python train.py --num_hidden_layers=11 --hidden_size=256 --head_dim=128 --intermediate_size=704 --rope_fraction=1.0 --init="normal" --init_std_up=0.0288 --final_lr_fraction=0.0 --z_loss=1e-05 --max_steps=9116
Each number is 128 + 24 x the weight over its row's rms, rounded and kept within 0 to 255. Layers, rows and columns count from 0. Numbers have three digits each. The size before them is the row's rms in percent of the matrix's.

# layer 5 MLP down (transposed), 704x256, rms 0.264, rows 160-231, columns 0-63
106:171110110139113121150151121144132181144150137133148125121117093099148099140143121125125137142142146098130118115162130128126130138159178100138087176095140171107098102139151159124162145111163114
093:117132134137142106149104112117129114109148101167120142136094136115103153115147101108082095133122150128162145114132106127112090129113119161112131126114151095160099100148151102144117168167109141
099:103158134168123136123107145173134112114135139162146159125159125118128176101145123144150156129123148120122150172097136165153121128152119128106149148092103143099128155115145123104158103138109105
100:136140142139152149099084146096143092150148124134139121091142110114119119154141109152175144144106163154146129129152128128107111116088135096112176152118162134111106111132084131129110119120130114
089:135123077088129139137105125127122120110155121169107144152161085135160148104108155128126106139127116096126128127099108129141084145149102096157060102130146179138070084088132109133122144101127113
097:055150173155111183116126124133142096105121097103131157162100128102169088112135132151152127137094152125119139161106113141127130178161098119128133161106138150139123121090137128111159132073081137
102:127130096132148136114087138128131129149134155113140154143095096123097119164113122136152166159174142115117138102136140090138139106124169129138128097177124120082126117117092164111157153108118120
103:132120129142133145135183082114079109134080070138100123101089154125133131115096092141124083103162143128130159129128115147135143129110135173156095136093153129114117136129134140124133144142166164
105:146156075106118132150155159113122125132106097110110077147138145132098162134128120089137093098100103111117157163129085102127105173119157146130143074160119085128151126134115102161112136109090141
101:109134162109145099124147134173120104121144144116135138135105143158119124113138133129116117099124129117130117104173116103150146108116148134110125130124172118139152131133149200120128160144133141
098:101110132086091092114153124138127159124157152148152114112135120133101141169127139083147121115108126121168141125122158117166135167143125165160131161087127107135113181110149120098122114141146156
098:105104121165151139173144089092133117131141113114172121076145109164095141155111110162150110136086142091102116131107142110130151168127167144187119123143119138151120080143159150120118140161100125
096:122092131126096130095135096115130134121115109120093119157176120172122084113139103112134154110154119124168143091101091129112112152168128093130159084150158142095131141140147178121172172133103139
093:144089100135124178137091116107119114135137129166145133113113107105113121111162140127138138169118133123186131147144130145131125089121104140118162090147120107133073133101112174126121146134102113
100:130140149138136088133096142121110144155114157125126174171119118203166174135106137098170138149111145071111166141130126141142119121133145143106121130113085124149158140123078114123105139145106129
087:129142160096121090106088148162148108135134103099122149140082148151128085117104148114130107119136097084102117090126122139123162155141120145121122098138135162123187131122158118141140119112092195
099:108113111114106208083095102121108153103130158055113122148158130141144133142123122121122123138124085129143123173110147115137106174139137093131123145120154091124101131143131131141151127109138116
097:109130162135115158147139127171107163172121149126112115135133110116181175144123126157146199169105126138087105129142101152148124134106106150124127140140129130109141127084119114129149107114107126
093:152100074169124097129095124175112174119133143109146133089165131100134105128143113098122141176126149108131104128130071100174114117145176118151112129096132107143130110112120149127173099133114121
100:153113121124099129113157164128133140123144097137117143138137109099114169087140092099135125126138109120150119138116123127105144143123129122101087151127086127158122119126161088118135090174123090
107:147111088097167133098088165120107080093099160142141108139096128097103125157124088140167117147145148080102124123095141137108080098119129139108118135143115138167161106106119166090152148107093155
097:148117145093068100159095131141115143145097109180093180119146149158058136107142133137121132162131117160116141112135181088123114065110124093134120098078105136161127124135150169091142139124124138
085:082089150105140135116111137145140138117120134120111102095110151128115127145117135123124164141129099097167106101064134119106117125132083173152127102182168111123112119102119120138176124136154166
101:165156120115143125096127105137155104117147097117132151156165118073116133151110101159155171102139143147138114155128169137222089121149172133095144128111148153112134153120175114133117081168145133
105:155086118102127140126114127149135107123106127110143120155063073162161113116180132154115123138156120094120161123144128146107129151133126093139164170163178188153118149115095096143152131120127125
104:130134137137083101174098109130102138146145102107143114122113124101148123112103148093140139168137105163094143091131088144158124157109156122126140124137111146143126128098147087072118152121144116
098:149133113110152131076121171109134134135143145150095138115119111107095125094146142120167137114140155099146110157126136143125146148159167103129111131133127123186093113116078125135201118133086138
103:086154140156167127129135107091158133082159146090101132125146131121157104096162115112185112147148098145123130155115118078134143113142109137119131163096159138111145116126109131115115126077141080
102:177121164115184140151158144105097148117118118168118179102161134127153106141105148151125122131117133106137092128107129149153142120100126116055104137115177138155160124160135120132159155105147137
108:125152115105130102128110135117156139108114147153065084163161084169105107112136123141099121151140149126132107113149175097117143126140103085146139145112081124106138141165139138118136122167126083
101:115091168112142161139156136124100105151082119137135121120106167111149138141115104127092144133148127168135129162101102096084113170145132103092111161127119154112138108168130116131128147172117157
101:095133114148155136133106132144124108123121125166088100104115108117106108151089131115161117105110086135100137119118144089150154074109154118137132154158137104112126142115126152102074159146139098
101:125096171136135113137130148152143129132154088111160080142114141095161119141152107074099159140173095138128143115137170139122134131147170106124097151137133125154129111152129132137104150126119108
096:125134103106143127128121133114139150146117152161142139131151174070103160119170156150113144155096140099129116183127162107101162074096145121124151126127110141135152143121124177176135127140128134
102:129164121124185089134111174115100099148129147117149118134083110106140136125110099106132092118142127108161086122131124165182123147134142111150145156161156128128140099089111124136144146099175118
103:131164131135123155133100128120156151094136119157147179118115123132097123069162128103118131143103108104177098130090184163102162139154062113145111108105113152150145161128125165133170127098137135
098:184124102159144137117106141162122139120114136149149150090107107122146167166084114130098101176124121123133131133116150088108097151139145125182167123119102130097093157108137109128114125133092155
098:149143103060152163133148091100138138133119132128135131141130128112148121143122141087152152126141156104089132146131110121104136087112140147119131124111134154143091104096142165124103123110117069
105:086108193123123146125135140128132149137144121112120140108131137127156132089132132116136120151101135119124148154138133106072058125144135141154119120136120193165115135134102083119154095141166116
103:155121144125128104130124151131118108106107105106124125130122099113143144071102157178133109103095151130161127134087093101162160193132130087125120179103100144131119157169144122156120115116090143
096:173132091146153173176105140098140094090142141137128157102143149158115096134133120138141133087142116119154086150123131122109128138112139101097145126106159139153103090135119141125132117079118152
094:120114135142149108092095068158161123133137101161122133116100124157111128099102149102112154142150153111139120124128151119140148141146089147129169116122118142151175155120143134127107094124138095
108:115164140146084131126082125135144119162179138057165162074105115115154074106113139125139140159168114142109108178109109155139120118142143127139107136100110114164125098122127106122066156122127128
099:150117133094097142098109126081155170111127119121116145127174129152137130147103089134086149116149086112116104168106094171125135138153117148155078123171109157131128123118146154099109135096133142
083:143163135102103073147119140125114169096107104119162127106106127143117149130098132097121167122092104138099143093152111119116147139109190188132130139149158130140163118094124151127128119146118156
105:163130154150109132163119183099094157131112139138061139112109133132155111125125125135160126116133116154074175152139100124172132152119118168175091108142124143130134123112126123126114119132130114
103:086093161138086110111120136106130141128106136052105131138114144095112077131138132087121124146175139145122111087124109136147131149154134129161149101155129148112159123174142154122083169130118114
106:144124084130156110096102162122171128114141167120100121170124115159136142160147088125096120168121118145139151160105134137122122141115160151172140149144122110155134163157114149099104128125105085
093:119144096128130145163093131162095142132105180119110135205138106107134147156128148117106102141117091117145110152159138131117127119096105126070138136082149139143102094137129136090157141132132074
097:097125125145123124126180154134124130158082116128120147176131132136085111125142132155120107150122151105159155095100127135102127090152104143140119115102130109195079108104090090083146113121117143
103:124130136115112148135100152121113143110103139154157154152157132100107129085173103130156102112107121114159148126131148091138170101146116107125120093132169165127105125102115148112153129172165128
094:094132114141098130138114156122181145124090139119102121113100133090108140152123088183120151103130114123174146100140142137106161125105071126100153129132141141134122114121116158131104127115150159
102:107136105155134190118156152192147106141101122134143095154114092113143083116157150163124125132129144141089116176123134141126107133151156104128168114139140077149079119108136121132165104088169116
102:161134141098119085152089149135145159142094126131146191098109127155133124104128166142131167129173129126099116174105097149120146169123069110115126150116115154110179158116106121099092125108108175
101:126154115145116104174106141108146109125144110105110149146127128094135143116117119109124157120178078166170107103119125157090132143110105177134167098156130135121116138150131135126110152097147140
104:106141127066103108117103126125109170137119120136117102131133129071133155128085099141122157129105122104102099079143105167130119126129117099124084068067131153109110147104144144155183085184124118
100:138132107117175098099089155110143147199105162153112124082115122102099124116139118113074138129084132121108134127163171090136113090089135132120173107122090135160106119072103144118121106116175139
099:136139132121147180120101131131104126117131134078136132112086129138144094133142130127104164124129089168118102091102155107156105148105111183161149141144108179087146119098116145143117079104084120
082:114140084133108112077109096104158124132118135118154106184141142089160090155119123109117118133137110095089158138154157097100150098096155137108148144167135143136175136114132147136075136071145141
106:136110152141086144156158181173101131128125130113112122119104141117158099111087149149111138104089134111112102093111166134115152141099081146150080133108114124160099137126130149165086102142133149
098:133156132085120105105121094118068142087143114112121120144135122120117133139130155123105174153118136114156112122100145140107140140096157156096100119183130149121158122165134193148118144105152140
088:135147146123105142140100116105113152096102121097132103105145172117098125093099118143118083151170072140145132193155098176120101124130122127149117113156148102076117141106146100083139110111125141
096:128154128137162109112116145116127144129088136130156109097133139107150085152133114136135146116141151079126146167137139150134114112103136089114152170101124129166133095179124112138115114128138118
100:144145157137110137116139165122173180132097093125138156125129119097125124126139111151097088170156139149121144110140121128168112141158116106139154098154122116104114143099099124085115092126103101
100:117131142177152088130123085090120153158079159139137146096185152115111123119158104151107130145099086114113154169137158121127158119135147119156129133157122129122132112145132182068139118141131108
098:142109141151121108096146087135113157128131083093118121116160156145164108119088148125123156166180113153106156138107141163141120181167085123147131178126129094159118100115120086176122105118095128
100:124158112106142133115095070157176166143177120122149162119144118186126117151093077145117148158148131138108122155144121153161125132142158070132109120143116153129076151135133111125125120118090099
099:172142164164145136123138121145162140177154146137148093088125119162123125110178112150154136095119159120123140116133094141107146134092146113110117128146183123113110143090140123138093146094115129
089:102143159107144092148066123124131122118128113085101126143127158145129131138114120125141176110124101152091127135106130134111113113149105072107121103124194150109090092144130097165075099102122123
092:158143168134118124129111139099119120152092102155121086144147133113116138147141137112157142123124079154145165151121126122075143112159184149163141129130128136097088129123120123166132143118137109
093:129103142126145132120147101186135118099151083133116115136130135136116077092154132082123183114136131129114121120142139143097088128164117099153125132130137128136130106094091167123100077114124156
097:185131105106079107110137164099096122149154138149124158134107141159123113132143175121133090113127159126098138157103164125137097132098153107068102144127137153128122176152103167138147120139138134
# layer 5 MLP gate, 704x256, rms 0.141, rows 161-231, columns 0-63
095:193088187091153099093138091114134113136136139103123132118096132152117108149121126118138154121148127126115099123058142122117119172113146101134115169135104123109139114137123117109179105135143125
095:092124123143117137162132114112110139152093129137086134107129179173150096154136131122130156135162165066124115116119100114142136135146120126104142085120159141135115135078131130153112109166115150
098:124094166094104140123102091133111127129137151155145146155133080079118125087094168146127117121120143120123145125163118124129190098138138109144184164164130124153141139102118112139125139124079088
096:127148110136145126113115139181171154115122161121155129145187120099165114104144138127118132125127134127153130134125156092141100149136126125160108130136144141172103090103168149146154099105157117
099:099149131122145184124158123140099087143100074153133095114141152121123160177138137125112078129179130134143081163120144136084100069149162085115131155158151154068154120154085137156173089137130115
103:165120109153154122130169115120120132144092138080101132096118176138136107083199167123117122121165094114121161137123130111093123100128143130098124132179126162156137181129129128138114148148137114
100:116110128111155126117108165140112117131125097157125142097085142136116158115094163147122163150164112143123129143144108094138170122146084126079157153126110104141150136152156110092139112154124149
101:105161081158123096147138127162147107134143139131085140156117170108069122138113100129164128123134094098161095120121117103132110117134126119138110114168119127095154113113166089149134165171079133
103:062191117157158106157166105136067170093113158146165141148090135137122096123106168103121140110145146112115168129103126086123139094119090116121143161122125144190108089124135150100140105108121117
116:130155123164169120136126058152142140123102086113127118123099136148085155112088101103100141096114124093083145140108112114117138118096132098141140107124156114122154132104153129154118132141069187
094:110130112110129098133068138113141133172109123138115128125139159135109100124114079111146121129162132154110161099130127139114168161129079140126151130111085115144123125109115118146104143142139157
097:109147146114139156156122144143147070113130137155119121121071146128129122092101168136103094091134120182107184178148159134129109162130105083121103132136184095111129133109111110123160160137127127
097:140146099130132117151131093121140113141139116149153127125144126107108131158147108117112117119116118129124109122130128122105153106141152135085139101134095108117099111126149108156142105141092112
108:110121051150155111114134144103123082114153159121099149156106137162132118118100134134155132085134088169116116140162141122136112157130080120134201134115136169094110116112124111098148136132180101
089:114135137123152130119095133145124122147185100111119154137127119118108105117123172106117118115120090160087131108108089169123162161149132126128127112126135157103136167135142123127120078122143178
095:127119095094154131073122118106169144156123119106137127116101133141132128113120080134085150161102116124140131123117143194144149166128128133135113127115150140143134127115078154071132129140120191
104:146145162174159098121096125094103176135169124127130140137133132122116144137151081113126109139101130157130144122113118143151133114131092088157140088144179141152109129143121145119144195130112122
105:096120133132107124124121119175132155072085118155129125125138092178073115107140151135124151115107087098151110116126118109110096127129154129101147124137100195128129144153167124130131147105162114
093:134134144130106139135074125138114119147105160101119115112144145151130121109095135138110101141150151094122137101162128103091066126117101117159190168107136122135123149095119096121095145086108147
097:149153130102124143137122118133136097159131114123129184148147139105153160095128160100097084097132120133094103116174119118130165136106150096132117142145159064093120115129106109116125087115130151
106:101167152106174164096116114097121143146088095126127153135139138113169128136165077094101141119155167115147094135141138157154106086112125093124135148130112113128091138131135151110124137180116134
103:100096138150185136145163128148144115122131102131168168137123110123098115130138114064134164160132114126165135107101124130135141127138132150147109129118147099120129145121191178116132114103129173
094:157144119089135105126143144126182097109111109102111130164118128103142149163152092122111174080111134150173082166125146115151127134135150135120122141101133109126136173136174148149138114138143127
101:088149115122115152122113199128098156095108101096129072150121121174082088131114129098135123165104131115116127115166125137133102095180190140128152098153137157142124147109137128125107109080128147
099:136132120087122165089127139081134150110106163128110143111113111129152099148118157085140120090109155154132140107137121144096128119131122115146140156106168119110150127104140148141117112109124106
103:102143082115094127124129162064134097094146102153088112147151116118136100105109137118134140098147154069136174182127104109111123137159096160128167142168151122109143142169141129135095150112113154
101:166145135103112102138097142102147123140187163137135183110107175139135080158152141144129135108135141135149120154082145154132162151153135123163165120102086125150132108147174155165140090082124150
097:126143119104176159201118100132109153135147115120121153159117123126140151101135132124088136132152098157141133148111128122141112120139128142097138105142086143131153133119141150128151099123134138
102:152111116119102125156075116127108083130108130108158135125129118146155144093092094131106087138154124146137114099128123104124136126133138135085135124146153142147121110132145129131122120156170166
106:143089096095146123124104143147162104133124137154125117117070157131161098098159106107157186125111150122124163109132127114158160136130121095095140128097168137138112146130169153149131160108126099
101:120148144142090129080111152093141139148103109134124181142126142107137099091142160128114128140177108132116159115103093159106168162111139125125140119098088111147127131123106119127095131077093147
109:125168127108097149118085084126139118169139141151098124099107149161108126123132141160111131132145128112129081144119154120104110137146119169092153159148087122121112120124157096141124111134122094
093:099127119092138128100126113110155125132104129127105133179137119101114158126116152148150176132130109183128153139127071102087141108122166095113128129098171091132153109131102143143179109138140131
099:160111120069136083149154100150123127127127121116128103139109066143122104137081149099121132160140124163122124112089138156117120134149072107154100146095076161114194122161160104132093162117115106
100:132124149111076153166106105127103135137140189137083168123117135143087105169125120101113109070143155076100103132109103110131146136130157136101123144139137129079123150132144142161109105131145112
100:166120125158134116134125101144194138101139112109109116127077121151133124201145095148131104107138124146154102165167128176073112093143129115150131176102081146185130149064174134144166150132174144
091:132097126160143123159124155127119121143122108141125147129086190165148147124159167100086133121148117138172125140141156146134088136161112085139129144126140125141114178117128126128130121155115177
102:100146118114088120106128097141115143135151131112124129059117160122116129077150149115103108105121142112103155139154141077097119136145124130138178115181129150142147141111128114151139092114146148
095:134138078127136139134142140086120147155133125146109123138163169167134118137118151126158116121132083182132078131163148145082075117084097077139137128110153121113125130144137154117156125120086073
099:095077152129151100100120126120128153136104144107115131151164137162090130135096170114165169130142129122160141167136112149080125121148141148158141128103125174167146128100124093140107131100111135
092:148126141120080131174189143169157126136134164161117129181095163084118113144107083167180092161141128149088116124175120131110158127173145089162136137102157096148108113184109093120141137089140149
100:154179115126129124144104068153130113126114120129124121154152133158129125144126103111137133144152129151068114151154161110154120129116089095092161087133140106130138093110110135158084104106104148
099:170133120076122139131154142113117149130146113128124129154116152156088115120078099175151154114116107138131110121119091139124112111125130139186115102162151103167120080090146139107109135110098099
090:087114110186123098101136130113087157124131155169093168113146116127098142130165119142147147171126151110139144141119139078167129142076115110133133138175149152141106146113166129110142143119101134
096:123146111163122126109141085132175108151105123132128161134120134158139102152122115127130106117148109141150113110136144142114123106129082136106126121112097086141097125091085139103101162113104105
099:096077157130118111087117107167085124126140134129116095098137110076134114127138095152128136138123159152110134110136116121166104139134141128164166107129129150122108128157128131117133085140182116
099:117111115150103129155170144131111109148140121086142158101151122150142169105173106151195111143163165180091114155134165107066110100144088128150143103143111153066149104079111123108138129102138105
099:129129064114148104155111136120149144119121162124065181152137136147135105118120174132121149077093152125139127101123136141133168116102105117106095165099119125155126118142096143147142133136156134
098:141135107146137139073144148150132095148143134133123156137173147131113140112151141108084104125147083098144090122126152121102136142081151153089122112171132136098146141114129105105139137181109158
099:085110094123146145068096118117130130151119137139099130151138100112081152160122118132153148104178120137134140155133113125142124145124118097134133188119134146120130169141146110117150093098131123
106:122134131128143102130107132082139135142105144174109080135135100136152173119173141115151143164150114153093116130163153129118119144113122126145121111086111118153090106142100138100165122158125129
109:106155098139111117108159134156151123162120182138119148159084145152142111120113132066127125106107126109126116153141142142113125126161111129124107148091135132116138102113094093093111192089137163
097:128123158122100139132145139153165147084154160111136080108127154111117147098183131170126119131173118125142174163126114121144164112122151164135138162111123155103159104068137118074108144114134171
102:148136141107122120161138135103146176109090159147134124123100144119158088130124093150120154073174137145154109128144130170115092135098158117134108146116182097110118175127129137136164104121171154
098:113152106091126123132157133106106124128149110098103162105135135094112112070104155154145155112067137164144156144154105163164128107101129087181162117145132130113121089096145107117149099132090166
096:135168130142123131112146119090134105129139116134127071142146138149170101149144165110117117082139108124100136128129102124134135084134132139133108137162149138138137164148115145118161123152129157
105:121173150141104116172145112128151129110110076098141122109140097125156101102103144165165167105138170167120184107125107156126150096170102108186134129117142101082134153138082109129088135110100141
097:124148146169101106105119121115154119123104132087154113171177141104089104124094080113095117122159136110111142119144130124121152098112146088113178182141155147126127165113140139147121139096119121
103:165131129153152135124191089115093119187129147124146154126112145123179095126122135083175151119123101148141154138107130107133125154114124134161090094086114152184133145110138149174128091116116186
101:145112125163135085135113117100161122118081114158099127107124099097115140147134169097132155089137120126087130123190149135093129139165177113141118125146194111120147120117132101106127098129160105
085:167158169113149102132150124108117085119134146115140143145184108083127126095111152156131143129123159134100118095118164120090165129130125116096108175100089138140140101122148155142163149150133130
100:152121118170109133178171125140169171135152122119118131139111126135090151138119134137122093149143164109105086120137146096149124112147126135115135132153134146118122125123138120110127106117102106
099:132173126120097139137097117113130164168139104184118102129095082148132153110143119149134145122164165134124147160174089107101130104135126140111092123120148103104154099145123165134096130120109126
106:123090148108137155135110152134131132143153109154139137128097156106082169118125098153094096116127141114116087115129153133130100102099172158146147117132142111137139137118133132174135128148071130
107:120137116112105145149122075093115143121125078144157148142100178138119120117176099115123118132135122116106167136150150138155104087131103104132166104125116146114147113122111137117050121113139102
104:112143137148127151098095136104134181129145098127114094122178131172122104106135076110062134126161119083113129144132107118100138140135179117170090124123096135107105127088111128132118134137126101
103:128129130111109083120152124162130127127079098124131146156099109068155135137133123123136093121115132161103153119149187147121091142135098116109148102091179114104165131115092100136099118131104137
099:092110138121128082113122117129153144120095123172090106112117141175128128151121087157151105131127096151110141114086150114124111155114135065139098109136183134112096135149120131125134158148131105
094:109140129132160121139127171159182154130183134098129172154121120149150130132155104110106155134177115123141128069184145102162122131158145145091165135159099131129130087131117144130073112102192114
099:124150092136160116111120102115095164091089148156161141143150100143129140146152098126132120138129149098084120087124188129133145129130114098131156123149166117069163117125134174116120127086142144
100:109118114124161119116133141141165133119129126117124143102146111113116165147143107155119123150143125150138110126143120188127108132151144124154182143137103132118107122109168140068095110101138123
# layer 5 MLP up, 704x256, rms 0.142, rows 161-231, columns 0-63
094:119102161185139159157148062108099118127083149111141102121138105136129154139144116111143138070106116144142129130105121108148120130140145153101169143156131161142145136124163117129118098131126113
098:120132149149110137121093148147097139123128124173118104121148133102119153160117072086108125114135087133164145130150143149113144106140145145160126130096123176115111109124133171094151127141142123
097:103129103085133159126123139136112174097117164107130153118141098140157115141128117103158166053124126140110137141175132110125133121108114157110141156173142088102070099148124121135149141107088105
095:071147157154114145181134138160108122065076141081169080153096144117130117159149095116123097114102117158159090134117119146131088113115126114107151112133124091125124169174130157128102156134124125
103:152122116114137106118132165116131123113120138127085169130131128173114137149127141101132161153137102114136111133136164170114129175134104129158128143122111147123124119120118125145119124126124142
104:110164084123138106109130134141134173112113089139175104140116179123151112092160120113147120134116160131147129134172149114168131109151112117140153143108143108105132128112118126117149132121144138
103:179131103097115144155149124159097109163108141112129068100110101133151121136109139091097120168130131105176093115098144160106157129139117150134177106090126153107073103150156120148124143141155135
101:131119099113112132117142074121130088123088069127098113101127111099113134123097143153098140088130135092072127110112109139106136141130121109130137147144141121126166115131127150098142133091123113
095:128084082116112110111116133163125080119115133088135154132150147128147139158148160135104157115145139170161135161101111151125125083132106158101172109182133160160143154122145130117127095145142111
109:126117148124152121071158105131130142147122112148105147133142101148090154102160091135138116093085107113116133102095169134144118079109125161136107125148101127087153150177148125109121106125119171
093:121121149116081095111137118100081168108091151159128162148136074154143123170118132121149114156135156084129147126158127134125099131086103125158163171155143108120125109121107132105123152160118159
095:121154094117149123107074163157125141122139142116145161121145117129128120131134150121095139123172106120136170158107129122078104150094134129118109137119150106150132153095118120165173115169160100
091:113152102127091126163121170132148104115111125117131125110108142143082118132114153169144185139160138139107141131154159092159159146158135112136118134110190083128129112117150120146154140100132153
099:092102124113184113096113144103149068120150126098144117117125066087155155116078137117120138103121136129133123134115140108185099125070110169100125150124153111113131104129117133107098117115137148
088:150132141137102108127147166120099142125100122126109121180115092142163158150097093097124105116149118103128141092145104164118130111128130109148110150138134100130085101151125106117145135117116148
096:123119128126106116169175155129118133129104105174108096132148157138107106181085141110150144151125109121157095128134116094135047113118109128162097162127165091132125114140181117150109158099154163
096:150115146130116132153168093067126132140138110110132142108100148156134099179119151131128132103138124117138128102161140118107102116135061158111149121155100143121173094142119086133150143106139122
099:157136136145143122110141111131138107174111110086124188143133125115120157155124139139118109117123156143109151099112191103107147192152107127129118080157108135134122142124097152159074154129155144
096:127123151101107124146125132130115055106141130145153136174139137116156110143103124134103160132132106105145113117170108111112150081156126142134123131151127138168086133100168080079113127113136123
102:120093110118123151111122133138148123125125117185137110102105125109129162170142118128144101183126105124133135157100152129130133120166093110107116137167118122144147107133144121151151177134107106
106:124129123126142132138157118122116136137143129159122118115131115117112133158091101107128117099168130110146093099146119160149108065143073109121133149140147201138117100167122126132092158118157110
098:146145104107114096122132101137134099145153130124092092130202128121149149148134131120136119095106116109132118130113121185119118110130137149139105130163117122113123132124120118176127129142125120
093:156140141162119107100132130146145123118138108112115143181141154100174157158101123136134101124120125108121180175144113123135104119120093173185107104085104134155102151119138116141149161121159110
107:137123133129077127105141103165123106135101160156123119118116138148142094156135123101137135116144181128121150106148163103132129127083113084120160146171152151139116139126147151119127110089073142
098:133087119137120164130153133172147112148141103112111133152125096132122134117099130115124119149090092102114113140162118092141131155097107116120118132152130142128107120104140137122151168133144129
093:077106102115128109143151103177139130154087127085140125139129079141121116110148111124110109110146125122138149103120150085159144143123119117095107100122073133153144167084125155156151152118149119
102:136101159149170115133134150105097115144140138108147105119083143149120137158133119134113116173102096133113121170160142171168115151120079107133115123114103152148127129149157141104098119129115155
100:128119135145136079145165154139115145130102093131121093151148104100167120083100104162077120115128142117122124139130134184090111108117134117138147082127127124128124153163127147178158129108186130
101:140115113112090103111170134115143098152127127118090125128131171145129155153088139137111122147116109111117103156180108090106108102130109104160154109130123134119149140166121119102106098159130115
103:125139114121155152082135096123161130104143126117092188139124128122139102123132163078134175107148098100082128169156141184126155113137145133118147123168113152099117133104125160121161083142179122
103:136126107129111095103079155140138111101111149126137115143117150109111135144126127130121123121173142082165092119152102137141098157113087135160162161100054136122073156141125140121135179099130137
097:156138131091146113112084160126135176148101147105112135087126147145115123130125186158128114131109163148110114182142137126131127114149117140156129126127094133081108155138155105137143128109110143
095:107165139159127131098106096169143103133135068096077151148133125174098098113134135098095138131119145147142135075115106154131102174106058163102144145082122140123163153137112117102145146084102088
097:166130127111176127159123103111114077130127106152148092125153108125131172158125121104130129106144118121142067154121152128151149156148142159073155105103077152126170150116117147116176089165132129
097:162135130118136165120095125111097130137125099090097134159112148101112144081142133110109082156127132110089128102112177146141131151118115116135123194120136122149160099136091135129149098156177107
103:133127119103123123115139136170130136148122128112116153108148108084125106120115083143137150103131155190106109131163131156134107125133148111128198135123138145144132127107165124172144132119109144
090:131148160144111110134111112137102134119155150144135136153177100084129153153154098211112156108128142121182148103136105151125148141163114107103192081133142115093145135151150104138131142149140125
107:145123115140096110134124077102150120158073103114127121082100101057109154126141167160107086102104120141106166106130124132130147129155137108130151095133171149096159122125116115155143127122106143
098:128098067136119097150125143130099115151157133148136088107179101135092107110160135156085116095097140126117150086150085102126160170130164101111128140146076158093150142134134143127110123153160092
097:155118156124141162102146089067105147129119148128167158155153183113084136128123131151178176143115120154093141137093119131098082119115142159145129092144104112115116132103116097086145151146144116
093:124090138106137113147155137143098139131145132148156162140139108130117127164146131111125134107142113158150193097143176127119086104086090089136140103129089148099098087115142114172111143131090160
103:144154115142093140148112129124144168155165103108152128118166141123146114107118139187123133141098124144112142147155119145089137115154155139079120116127067114162111062129130132119127175170145082
095:118152117125137141096145098171138147135072103127109150164158139169097094104145117120129101160111177103165096116149133146148122125094149098162139149080154116083110152136145142110128144111137159
090:134102157128105172140108136070146116164055152112116107149126162122135110131150161121148100119093149096120149134081152152150136142132102102107122111106092117109107171164107139133127117114174133
108:127180129193102132152111123114093113114134144137095162113117148127137113101124127140165135116149147150100125143097166100153143117127130163114148083164098135107121081094084118097096175155162158
099:137151137170116132123164131127100121144085095067073142117118154157180116145104119118116136128119105103108149114197114152094122087140101202130111160085161165136094111127107135137143144172065135
103:130170138103109132128110125108137166138141130132141152145114126149168119158143102183137172145107120105180080117104178172157114121116081177120159144098142057129152162118116127099101112128182177
094:143107167122132121155170113117170116101139149104133147114114133146161129072118170129147147104130185070161150113097161125121139123164128101160125165139119104106142160135125136123112092139129137
101:081148128143155114144106104115130123135172114144102117094071138147137119138123094163144091190109135131103142093128159122142141111125118070118176114123085142160097126054085123138127118122159118
102:107110146136111134129117122096107182128131142151076146125147101123141107105116064114116088131097129105140112136092140145141126118098136151087073075123114152147119092060123171113112163113100139
103:139066078140094110134142126120163155121140099095114104101149119078125090178155133115116135076102109138072131125136141149165130141118108144184181155151168102135149174134116106142121144104150127
105:133172171127131142123151165154137133162123125123116127155129107149101110096114139160107108150117106137135102176136154146131180133080083102113152117159152095109125169102127100130115102136121085
102:147117090116125120133167048147135145119168135096110160125117110122114117157153145112118148115151186109191118189113063150136100151081132092104129155111106096087172150128130139108141113134104142
101:178128112120119127155162134126124127100117181092078074126128089133135131093146125140133145118101152099112128138148142107083137154076130099154146158100116145113151116171142155175130105171108125
097:131124134071107131158136107071092122110109131110118108108161132153129154154119107184139109177130141156090117130112129144111087147074142097140129151156102133095109113157109106149132135126098108
101:113157168131126169130134099140132149094139161161133176177128123153140103142149138115105149104152174179191171142126126115135171097158132133096075104129142108145120118129126142153123144105127082
097:127115120113146146125128142129052096143134123072134092136115095160127097128086121136131156140112161131075139170108123159078154117124172121128106140118123118123163136162158138104136100105140175
093:144095102151167137140104125119117128092119115128088099097108124116143124154105131109154143120125150146158151139108111150126115164169081119147069131081122125122106127133128127116166121172120106
102:112119100090152114121132087163144094126121084101109122126145104131109131162100121100143148154130111145147151098128151101127123126150147108163177100104084116123102125118106135064101137143123148
094:098125123135134104130125097155117127108113098153123117107165115111119117178137144108164113104106118119101103097109111143126179091173138138148122094124162140151124163139127158130155183127110081
083:096092125094177126127152207130159111177146093135112137164097052153137124138141132131143143141115141125145116140110155083161156124099141163083154132115118157134109151137103130123112106110171104
094:114121103115135111127116113140130116123130120132106139105189121153101135082161141132156119111116143180117098112116116086104111151128147129157083120148158081110103165111146111126142136108114121
098:131117163111092166103095124123088096103133136124107115123100128137143144125102167162133138182117194104127118148129114141096110086154126156105126157146141149123213147128104139130143159107108131
103:141134117118138127103164148133119124112160152161139108112119114171135131186135102158120138153097145210135093108135121122085087115125139102134136137125113089149084127104064150127112132104113091
107:103147122100160149139182192120186141125169145115180126130129119116149120151120151116097117140151138132129133069130142134140095166122146185138139142142143111103133146115135125106134173103147129
106:112125120141164085093130137123144151180125132091093099117131126143121120104111131123123117130157132111094139096121109095105119130164140146165164137167177127145171154096123116173159094172135143
102:128149072118132122101127092114115112149122124129157111171126099086096152184112107112129142128134111127140134162165132139123135130142110116102131145145143130115115142108141097116124134109131115
092:161123133126119137146111115152120093124175114140124128104094098105151130137169140152118068158101092141168159111141100107146105112168113146156125096081118094135125152148089113127128158160144141
095:099157126143152132146094083170097124135139117130127109147087124155068120073110133156138168125148107088106119181120128133147094145144132121122090074136115119129131161123109131135145124095115150
099:158165123137158173152126114119125140158103114131100150144136125144097103129129122114129145123133068125160131096143105121130154142144121105144113182134148151161097142132167112130109126141080139
098:128133090163172122126130157111109148129105135120118151100106125132086113130097112150137133173129115133172126156097160111082161156159105117108110090094121110112121161118133153123132098109156166